Each number is 128 + 24 x the weight over its row's rms, rounded and kept within 0 to 255. Layers, rows and columns count from 0. Numbers have three digits each. The size before them is the row's rms in percent of the matrix's.

# up: layer 3 MLP up, 256x64, rms 0.379, rows 213-255, columns 0-63
# down: layer 3 MLP down (transposed), 256x64, rms 0.138, rows 213-255, columns 0-63
up213 088:148126130114150144125107132133146088159170149130114176125126133129099100117074117167109136131134107126089156089115158102138104125096125117088126100103153124181132148161132143106162122176107115
down213 093:123129150097128078150172117138118152086142150120133081121143103147135138144116164124156112156115075115149134100125136172170144117149120091119128119136132117170121104138146149138132153071109088
up214 088:135133153101177154135127120134120125097119131174134164112108137156119064106105123157097121139145150117162054159086151134102123116122133098129110083112089162129134131134129138113133147131142134
down214 088:092139167130100104076102083133160104132123124113114151105132155135128115129135111117166200151137090129137146165134155131101125111153146105137174123108163124098122109145119083159121125125139124
up215 115:112133119137092087121107122116087110135113122105132090139162100145132197113167133133121115095120116142175165113126146128092158135129104104105169105154120100127129119163179111138102149141143146
down215 111:094154136115136117092120136103117173108145165154101120146107144142113163133125155116089118114135156154136095117135131134139156132088113115082151114068147152129153176104146092101133145118166105
up216 087:110162094144111150110116150104110133147181112159145144113148153104096100120119094166121099144158150149145090119094133080120107123107144151111159160137126105122137121093126120141080142174143154
down216 100:082131142144109151122133077120132078141173108129095131120143146134149142103155118119123138136142098150195108108106118143106109108102103116114125146158123179151122152133122158148113151154073130
up217 088:175132146168138125144106153117121156144114103109144144081176144155104150092114135172087091108130140127091154163128153121133094137102154146119129092112138094097139100126167141108128143133113106
down217 085:103137098122076113140155143128149138123133139152142147136089118130146112132141131101127178156116121126142140167139118143098132119110081092133068104137105101151110131148115108142132113137176202
up218 094:138103141141141133103091089160099082147141100139153137154145064145106102130119114124149169116111127101129160138098164135139127110144124131163139080134198122143150106115149143142126120113106119
down218 099:115117081140144110126136140140129150126122134119156136085107207145127109132111120181156163157130101101114140132125127107161145114150115157116089153107105141117127149094144138086144119070133136
up219 114:167152118138076137089155151120150093160131144108150138152108114138171095123153138088161160135091113185134149128137114093122089113087122146133112122145132122151137112095117118142167113126155110
down219 110:128105116156087138127131125105123108150156141168136113170105084122179122124106147107130163145124182163102117074080121146110114123112129127102087149141126140146152103126171114137139115154137104
up220 089:099103093075124123124122140100113103134123156127135130165138151153120135157179152135113114091129134100114165135153123133151090113100095134150127160170169135102162095114121165164088127136114135
down220 096:101131125092188170096109145110143137149157151125086159111098166129116115165192117154132110157111142114150134115123108139157093088156125117135142107149135128144106120125136112132110081105113113
up221 098:112135125151148128172138097122110148121149132155106104120145075094129168123127095140170086141124121164130135094121109108111148115164142142112174138147118166123140119113112137066130105100151172
down221 097:184097118116103156144106095129128117159105136149154130128126160146081119160103140101140113092121118145141169122122134173159181140167097136118126111106116121109096114151150133169111116083128119
up222 103:139134123110121151146133140119102104148195135104156132165140097096114106122128139139161147098128138129172148147141142164122089137127092085161151124103095110105100113074156162104119118144149127
down222 099:098149118107123136132143129127108114121157139096111133145104085125135142143129134141160126107145102095147138152110118193157146069148117158135140096137171168077118096130136112147086143090144130
up223 101:166100103118125142113060113117170141097103155135126134154126101127114170119111109138147131198133148115112130167111095167133088124145166137138105112109154096127104140125125156117129146127127160
down223 114:134170121133122113110141097137135123117141100107151151125135139119110137133176127127109160149140121132079172118132141095138174123112116109124113162107128155134114162165142045122101139121144070
up224 101:149153111123117160128179134114119144100095119138098149089121133138098105118148139072130141127119102172128099103135122182130111113116115106098148118144148109099133149102161188083150152132131130
down224 108:074158149111135099152183142169132142138156109144144177124138109113133082114112155131124141130137137117121130113109077116135145170110165145112120126157113126147150138110087128066099121113110119
up225 084:095170130125121113136147155121105116103124172082132112158113115142113115159140123128118135135141086141093111142161109164129086124141165127119089160114126124174083173107125175127154119100152134
down225 085:142122110125123157102154150101096122119126144115128138143117136134119081186135145142175108114140130121171091141116134126070120088167126103125146104146128083103130189136118101162139107143135150
up226 100:130185146155141135138117102080143117138119150091119151129124164175114121138097147105121087160113099154131137149141111105149132141155116126121149090105120123114151125060102147110116159089160134
down226 093:190099153097120099160121108171121102098078118167138123134146116110096144106115149124152141091133137108117119143122179131113157144108124159133105132149112078131126144151151123167144130141097099
up227 097:089109065162120136160138127120132164117093154112152118123156142092143162134109127095152115137141111181137111106123099147083144126133158104135094168116138100132156096110156161142149111135129150
down227 104:132142156140157154170155101160158116139134128115078127160100122170118092100155101194122124129137101140126119111109135131142147102137113130148133117140076114062149124154106100131108121117147122
up228 095:121127121120126124121132118127090067129166140170153121138170097178140151097139167113150160140129119121133149079111119105137132088132135153113145140171106144162149150147091136127107110102085111
down228 082:124091126121126121126152114133093122087140116181116126143124122120095144164130121164098144086099084128156151143141121113198148134111096129159096160119158121137114108130118174127142103172132132
up229 090:101114131101094100164135172120112094118143135115156115145095106101108093115153147127119126105128154144149133137147092130122122115131156157125128168158141155110161164200125138082128144084146146
down229 081:137129137146095130123177172135143121133121089159156101087111108119155125162102132139129157144101120136155075167150117124100115156113133107159135096122133105118086171123134128153131099159118081
up230 098:145181110122091097094113148118104129151114115151165108138119134155160123123108185130141124126148138142151103135147119130093139144144091128083106151143096074099125132137151144186155143118124104
down230 102:105112128133137088138138142101133121147064132121137129108153151104138158078144125136115140168174117147133151095139108118129163109108115161167161124083158136137170134134122128093098136107132080
up231 090:136147157099130096118149128107119136097096137106148121151155119121107110111086140071103116126109165131117120144131098150104136154151064120088145137147132139153127111146176122088168147158154152
down231 084:137127112154081139174141161161146133154114133132122105135131141084111142142130136121103141104130108146150132137135117055161082134114175148177098143153124112138116135109087128137146094095103128
up232 096:108136079118173139161117141106149114143083132142112125149088137161080149109142106069098102139131151126128125115124179123145097119134130100101124126159172163160115146143142136157111146140128146
down232 098:137150129103139154142137116171135092126144090167125085110084114103139137105124081067140117123113139148149141122094134149094126130154127093111133135163158117163101123123123183164156118140136127
up233 095:138166129146127098107149079158131127138116141123167128158117119130111106127127091119157082109143105111161157156119117114105183087128163116135138103168122085152149104126101070147128136114133126
down233 092:140154132104162148156104108167121116139073107082114150118140124159110113114112101146140129144164065095176103135100113124141111143101101156143149128132161116136118113122150167130166133133093133
up234 093:161121084134101103092137114144101151151138168152108147128093140130066129138115139144148107123119132171083118127125112109096108127167157109140128141100120133152153117139121114108156089141193133
down234 087:146114105134146127113139139119140156134088069100091166110121107107150124101124119114118131167116152112120138155089141154127142122123080133128137088173154127158085160132086136161127161155129159
up235 093:120097101112105107157105140138132102105132157153090142148146133099140156140130107079140135111129139152171129082134164100128142108117129096084107126090098176131160163157112128142121157146149163
down235 080:126146124131171158128140144119133129136116106135144111091054136167133114111113112153120109165097159111130132150166101136142151113109157110142108104150174114100077163078112119146136135138104144
up236 109:115087143179128115134121122120143126175097127118072158152144132103082144114084148142116085172091129102139115109144151136124108136173112150127141132133130150128174130157110134097094125156140134
down236 114:121149115163099145141110163106089133141144122092195083107126133141142102118129108093149147132160166151106159136143128127097144113133090099113155125161103109146080141115155119138153142094139125
up237 096:145166116171158160097128155068150092146097139135156159142112158183146101094119121128129119144142115137142143128103134137141127141125086101130162102137132078109144109103132131142104113087118104
down237 106:085133144104124082153138126145110213101112079156119146127143153089098110134098152143118114151101118119107120155134139151103125160142170113128134169127142141136114115107161107121115139098146126
up238 090:120144084149133154148115101164100105168113135185114162143122119140164148105098096122121104128122095167107080141093149164137107116105099171112131116116127156139133157119132123139126091148159113
down238 103:154113088162123117173156118128113161081134069134144132101155111133149157127102149146125177126126135142062122166158116136121133112112136131130106138106137175092113156120128129118107104100147133
up239 096:147154125123129154126118130076145163173168103118148132103161137134100088131092067102132129101154106105107150147140140150116101141128163124134134109135144085136132128099133152087170101119112156
down239 096:162110193121132109134152129144132123074104093131118135102126152131120126146135190121116145155137130111163117114095080145141153083121139135089112098131121112149116096128151093153132141162161119
up240 120:148120133137118095123134060125125194132136161155129145173154168112093166135099127114118142126148135153120128078115166100089101121099123090104149133138114131150124157141128128104118158121123126
down240 092:122102132149137157118100195147078090126131108094144135105150106159151086127120094099131096156127114112165114178149111140124117094177171160139133116129107124105112131139125119133154128132139130
up241 100:141171096098121192176115116093115126135151149119127110126144168145163129091143123124125143154144125157120125134142098124132130178125095105072101127167128131077117116134154110129160128106135123
down241 108:179096078162100119129123180120109148134080145098156103136145128144136130102086088098139132133151123164126126130144153123094128128121129128162168093126134111142122111150145142107132085112139172
up242 100:102090156143138091132112134116128132143124122120105141141156146162083120133145127124068114126150166108066124098157157168117126121146146134126129119179139102131130104134113151132139163113190104
down242 102:138128126140125128148117137156127112115100130153094118161034116099127106114099117142152132152154140183112148134098134096165163141130122117115132129112113142138091158142081118101134153151159137
up243 097:108200093127131086104148165148110144115119134136131135098111114133132122138148122073134067084164133113162107150132154139119116163094188121115132134151140134138114124128112099135137127120149139
down243 097:123099132127147138115121145146143141146126147102097102134100084120133105100142094145128096143147075098146090120160141124182090167110128137091125122164151144138112155127113116166141159180151114
up244 100:131116155116102099108118125142076134165118121129140126196136141083118076115114119102131067138171170136141111162127155139092143136104135141152134136138165117118106153144105133120119144143097126
down244 096:145125096095133152123150136110145143135141116149097072153106131090105126108113144128099105146121161125143135117144085140131165144137110140114156089122137126146136117159149146111124110085221141
up245 106:137198141113134114112168181143111111140100124152107130116082080133129124126108143136113107102129129148095123125172150106147151110160157104124132105118147127098101108126167136147143185116147131
down245 115:089131122144151088159130155135120155125115100119126116169089162158127119156113113146098155141173108100110099155117178105122070133142147083105120158150125145094129136163117151141115122126150133
up246 095:109149178113136159135062113120118123113164102098153101148126117138121120140116148123119111148071135083148100142155127123156109119134140156152139118150154176081130137138139157111138158157122168
down246 082:150126082148132105124174109143151143165103139156130155125128165136136123086141151120156109104164114162135177092089145141089156125122102106125145130118103110148114100124147143155104114085145086
up247 097:089127123138106115097129136119114131170127149124164123152137143132118114083134125116158128092164189157150153101106124115117122096140099117152199121121136100098160097120122121136129170092128105
down247 100:119114179123143164138107133123148111138149147174122089110131165149162173093099128124113118134115112157106110137096133093135130136135139104097110131131179112156131142122093089108130133165067122
up248 094:146152098143142138137101100118122160099110147156135119121136085141109104116071148197119073125148108140120086144117132126111169164166153139153139136146078112122118118130118108143147115140106130
down248 090:118157123124147132138170140127127168100082095138155128134136159143107123159098126092101127126110168126124147119161119101110119174137166111105112139116184098114113137131163068097122125095142140
up249 093:113075119138171132139142156141105121100101085117159120137143104138127113103133135145152118160113111128153120168131131163139126135121146114098102122125126192083147144116157173125145126095098072
down249 088:117167148146121148158120098129110115157120128101140134152147141077124148134097159131127066133143115140111192087093106128127150145164108118111177125109130097146130134123108128155166094136099131
up250 093:149185122093120146145133096108144110059145145122148129131169104120112087124125149161148172147114122106115136138139108154124084147107100165119149140173119122106089117117143147118151152145108142
down250 091:102122111170136131130144136149146145113153110111112137141152093160166128132118084130156117094115055145135129108134128140107106107102148117168158125132121104130096145145124176151115075162094147
up251 089:103074130147093111111144127121129117116153121130127158087134118162155141122122111149117126156132123125122185204148119125124131117127113158097096122129115165081169104113127142125126148135069147
down251 082:169141154089108086129125159134173100121104175140137110157116164121110107131144153137164136076107111113120119108088145128142134144130141104189122110116126073152107119146135139110137102152117132
up252 105:097135129136128106139146145166094129107146197123129144126150091140144111157107092122112146109134163128064138150106144116118118106138126140062116148121115120146161112164123178111155131125118147
down252 127:118107144103124143142146142147141106086108123155119118154064158134108103175194112125110122099124104126124124117160126109121138145114131080122127123171137135129134104152115190108124161099160123
up253 098:157148158162126138129145127141089090107162156129124115109158099102127168146102162140154123139107158153114163075145095154126124149089127170127129105124110120117135092109155168158141102107155124
down253 100:128148068127123143097108133102111122131115118142147132108066162150133094112143118092121130119123127150140120157121138102152155151111071108183116102138149153141124146132105139179153174141128107
up254 100:102136111155130112073129156131098153112153136103097129146150110160135117170133120031118129135109109139117164134102183125132136116128145139138098130117171123139138123135153168114128128104123110
down254 099:150112079147156174156161136111122151148116129135118175168152152086144076137090092140133128154139152119114137143130112105163073121133133125122139140118106106143104121115166097105136129113126091
up255 094:160161112122131119147113102076138149132104128097137160139141097119105131108120109201099097157118151075102165109111071133133142149117146108139142143116130099141107106146144167124135128138105141
down255 102:151146115117082133115125137111086125123125093093124114098148105151157151141155168150085086071107141125111119169154117115118125145100125155182112169127114144148143157130120158140098135135118147